Weights of a small transformer language model.
Training: 129M tokens, 7868 steps.
Each number is 200 + 30 x the weight over the matrix's rms, rounded and kept within 0 to 999. Layers, rows and columns count from 0.

# down: layer 13 MLP down (transposed), 384x192, rms 0.145, rows 288-290, columns 0-191
# gate: layer 13 MLP gate, 384x192, rms 0.141, rows 289-291, columns 0-191
# up: layer 13 MLP up, 384x192, rms 0.145, rows 289-290, columns 0-191
down288,159,240,170,211,201,251,217,202,216,187,219,214,176,203,239,183,192,212,166,220,224,172,187,228,256,171,229,203,213,201,185,180,180,196,163,216,204,199,228,156,214,218,256,191,243,197,208,186,182,250,210,209,204,233,147,228,233,206,162,236,218,132,181,150,218,137,199,190,192,227,275,128,249,240,253,161,202,146,239,254,209,200,210,197,166,192,160,216,234,213,181,213,186,225,215,177,174,217,189,182,206,211,234,168,227,199,227,183,179,182,174,180,210,169,190,180,207,172,196,198,135,171,193,170,229,247,202,151,216,176,164,186,193,237,197,220,231,234,200,266,217,201,185,269,158,193,158,228,192,176,187,203,208,207,170,191,202,163,192,194,170,197,161,201,228,168,203,214,247,201,187,206,248,174,223,201,146,176,236,162,177,213,198,239,249,183,214,201,208,197,178,184
gate289,196,218,199,199,203,230,146,202,188,222,245,169,177,179,202,181,173,195,187,160,180,253,157,160,201,228,213,192,187,188,204,191,225,210,154,220,153,194,162,216,151,230,168,199,196,271,197,229,208,191,215,159,178,142,215,164,230,186,241,200,210,201,151,265,208,191,189,196,179,160,216,180,175,205,179,168,206,216,245,179,218,172,216,236,283,143,215,267,260,261,210,232,214,147,211,181,182,205,233,217,191,199,219,196,196,202,172,207,186,220,199,166,217,184,218,253,200,181,233,165,196,169,188,210,224,225,170,190,197,153,185,232,186,181,167,276,189,162,237,193,217,214,241,241,173,249,210,188,197,240,208,185,180,211,195,221,205,182,203,240,209,195,226,197,221,253,181,210,246,245,230,186,173,175,225,169,235,206,280,181,188,216,237,223,177,219,210,161,249,253,136,225
up289,208,222,218,207,214,250,187,220,176,236,231,198,187,223,212,234,199,234,171,177,217,234,154,148,185,194,211,148,178,195,237,149,264,210,140,197,189,179,172,198,185,202,158,220,170,258,228,249,198,221,227,166,232,180,207,198,210,165,243,191,218,204,159,263,193,188,214,209,196,129,219,136,159,241,197,193,180,225,274,177,205,211,247,201,199,185,187,180,218,245,188,188,200,186,179,161,185,218,184,229,168,214,194,192,186,274,192,220,217,266,183,207,223,173,214,237,202,171,216,216,176,163,223,114,224,229,179,218,217,204,176,193,164,178,147,281,189,174,159,198,197,264,208,201,217,211,241,192,191,195,231,217,173,150,197,158,230,199,218,247,217,186,207,211,206,237,227,229,161,231,226,202,199,165,184,169,235,158,256,216,194,217,177,248,187,204,177,181,250,175,157,218
down289,223,208,176,165,207,133,211,184,181,213,257,189,152,173,235,190,197,234,184,191,180,252,199,254,198,222,201,238,229,205,254,160,188,186,194,207,221,160,190,194,161,175,198,220,226,278,208,200,218,260,215,254,197,212,188,228,195,181,189,227,218,140,222,228,218,225,252,215,140,166,296,234,237,214,228,218,177,200,223,242,228,175,170,256,220,140,207,157,201,185,185,211,236,182,163,220,203,179,197,225,219,201,166,209,189,179,259,163,183,202,213,206,229,189,204,190,220,156,163,163,186,194,214,223,207,192,161,230,256,164,209,212,190,239,167,185,128,224,179,196,224,217,227,212,212,170,202,225,225,154,218,218,198,207,205,232,191,189,241,223,284,259,187,217,171,219,247,167,205,210,232,215,196,178,238,152,238,209,214,204,178,210,192,210,207,216,199,205,178,189,200,259
gate290,230,214,147,171,204,217,229,189,236,190,228,218,250,244,229,235,158,175,192,143,192,200,196,216,224,203,212,219,176,167,233,202,265,204,157,212,226,165,183,220,206,212,213,183,205,243,174,235,176,219,188,178,248,232,221,245,197,185,223,175,194,205,178,243,223,232,200,205,161,240,175,136,224,185,184,215,233,190,172,189,227,205,175,238,196,226,246,200,222,251,189,266,213,225,144,228,218,204,244,168,200,223,216,180,197,195,200,201,218,180,205,159,234,242,193,256,220,257,194,276,199,148,148,174,182,194,171,200,189,189,207,184,234,191,240,227,193,170,254,230,227,190,182,178,156,186,202,151,188,147,158,180,185,205,189,160,235,224,193,248,214,155,223,150,164,231,189,220,235,159,152,184,219,201,203,186,237,214,196,178,244,247,200,136,189,245,206,187,145,277,182,158
up290,180,236,245,192,213,211,172,186,163,189,154,203,174,211,227,187,183,267,164,178,233,216,192,189,190,267,173,187,217,223,213,174,132,211,207,162,175,210,155,177,215,167,227,200,194,201,233,187,224,226,166,198,140,196,180,180,182,186,182,165,239,215,229,201,181,217,173,216,198,192,223,196,157,278,218,202,170,237,233,185,203,237,208,170,242,158,152,184,178,169,184,192,170,200,242,214,224,193,188,247,196,235,187,245,195,226,204,170,233,225,180,219,152,206,180,215,216,166,179,140,164,239,195,256,149,193,167,195,210,192,186,190,143,137,130,226,214,207,184,184,195,249,229,184,220,196,177,145,227,258,211,234,196,163,288,213,158,171,187,134,223,229,221,217,216,190,180,187,161,276,204,174,246,210,217,201,186,175,168,228,173,164,223,200,211,213,182,199,234,176,197,198
down290,204,198,231,279,219,237,201,171,148,190,193,240,186,192,181,197,202,173,171,215,208,185,239,166,194,236,225,183,205,226,174,190,221,207,243,165,245,230,156,189,231,179,228,201,236,200,191,131,150,173,230,173,180,225,208,118,233,217,238,209,243,242,185,172,192,178,210,226,202,152,174,257,202,248,186,165,210,276,206,222,242,220,203,155,226,141,214,221,207,195,210,164,243,200,202,169,215,226,184,192,179,151,154,229,226,212,172,209,201,209,227,219,185,189,204,190,201,209,190,153,244,250,194,249,234,211,181,223,187,188,168,157,189,187,154,209,199,141,192,170,204,172,189,151,177,180,147,259,198,149,218,225,189,156,234,196,223,190,254,225,206,331,169,278,218,150,155,223,161,232,191,135,214,144,208,232,203,208,179,239,182,198,220,213,223,205,230,209,236,185,188,220
gate291,214,161,207,239,243,210,183,194,242,222,221,182,191,239,177,199,182,215,210,161,163,264,209,183,217,173,216,235,237,201,143,177,196,209,264,214,233,186,183,252,207,198,219,206,210,227,174,163,215,168,202,176,179,159,207,216,117,248,171,163,186,146,203,243,204,247,220,154,244,213,184,187,180,195,212,191,192,227,217,215,215,188,241,156,207,224,173,204,190,239,212,232,189,233,192,176,195,169,217,229,235,234,222,223,154,212,136,225,220,182,151,170,207,244,162,252,228,178,188,227,232,237,166,161,214,165,149,228,231,197,170,209,204,220,189,207,181,231,143,156,167,185,196,235,166,236,226,204,167,162,242,205,130,194,229,219,139,251,172,184,209,226,196,204,203,226,178,164,210,150,221,170,211,237,199,176,214,212,201,191,198,273,236,202,210,206,180,202,214,150,214,203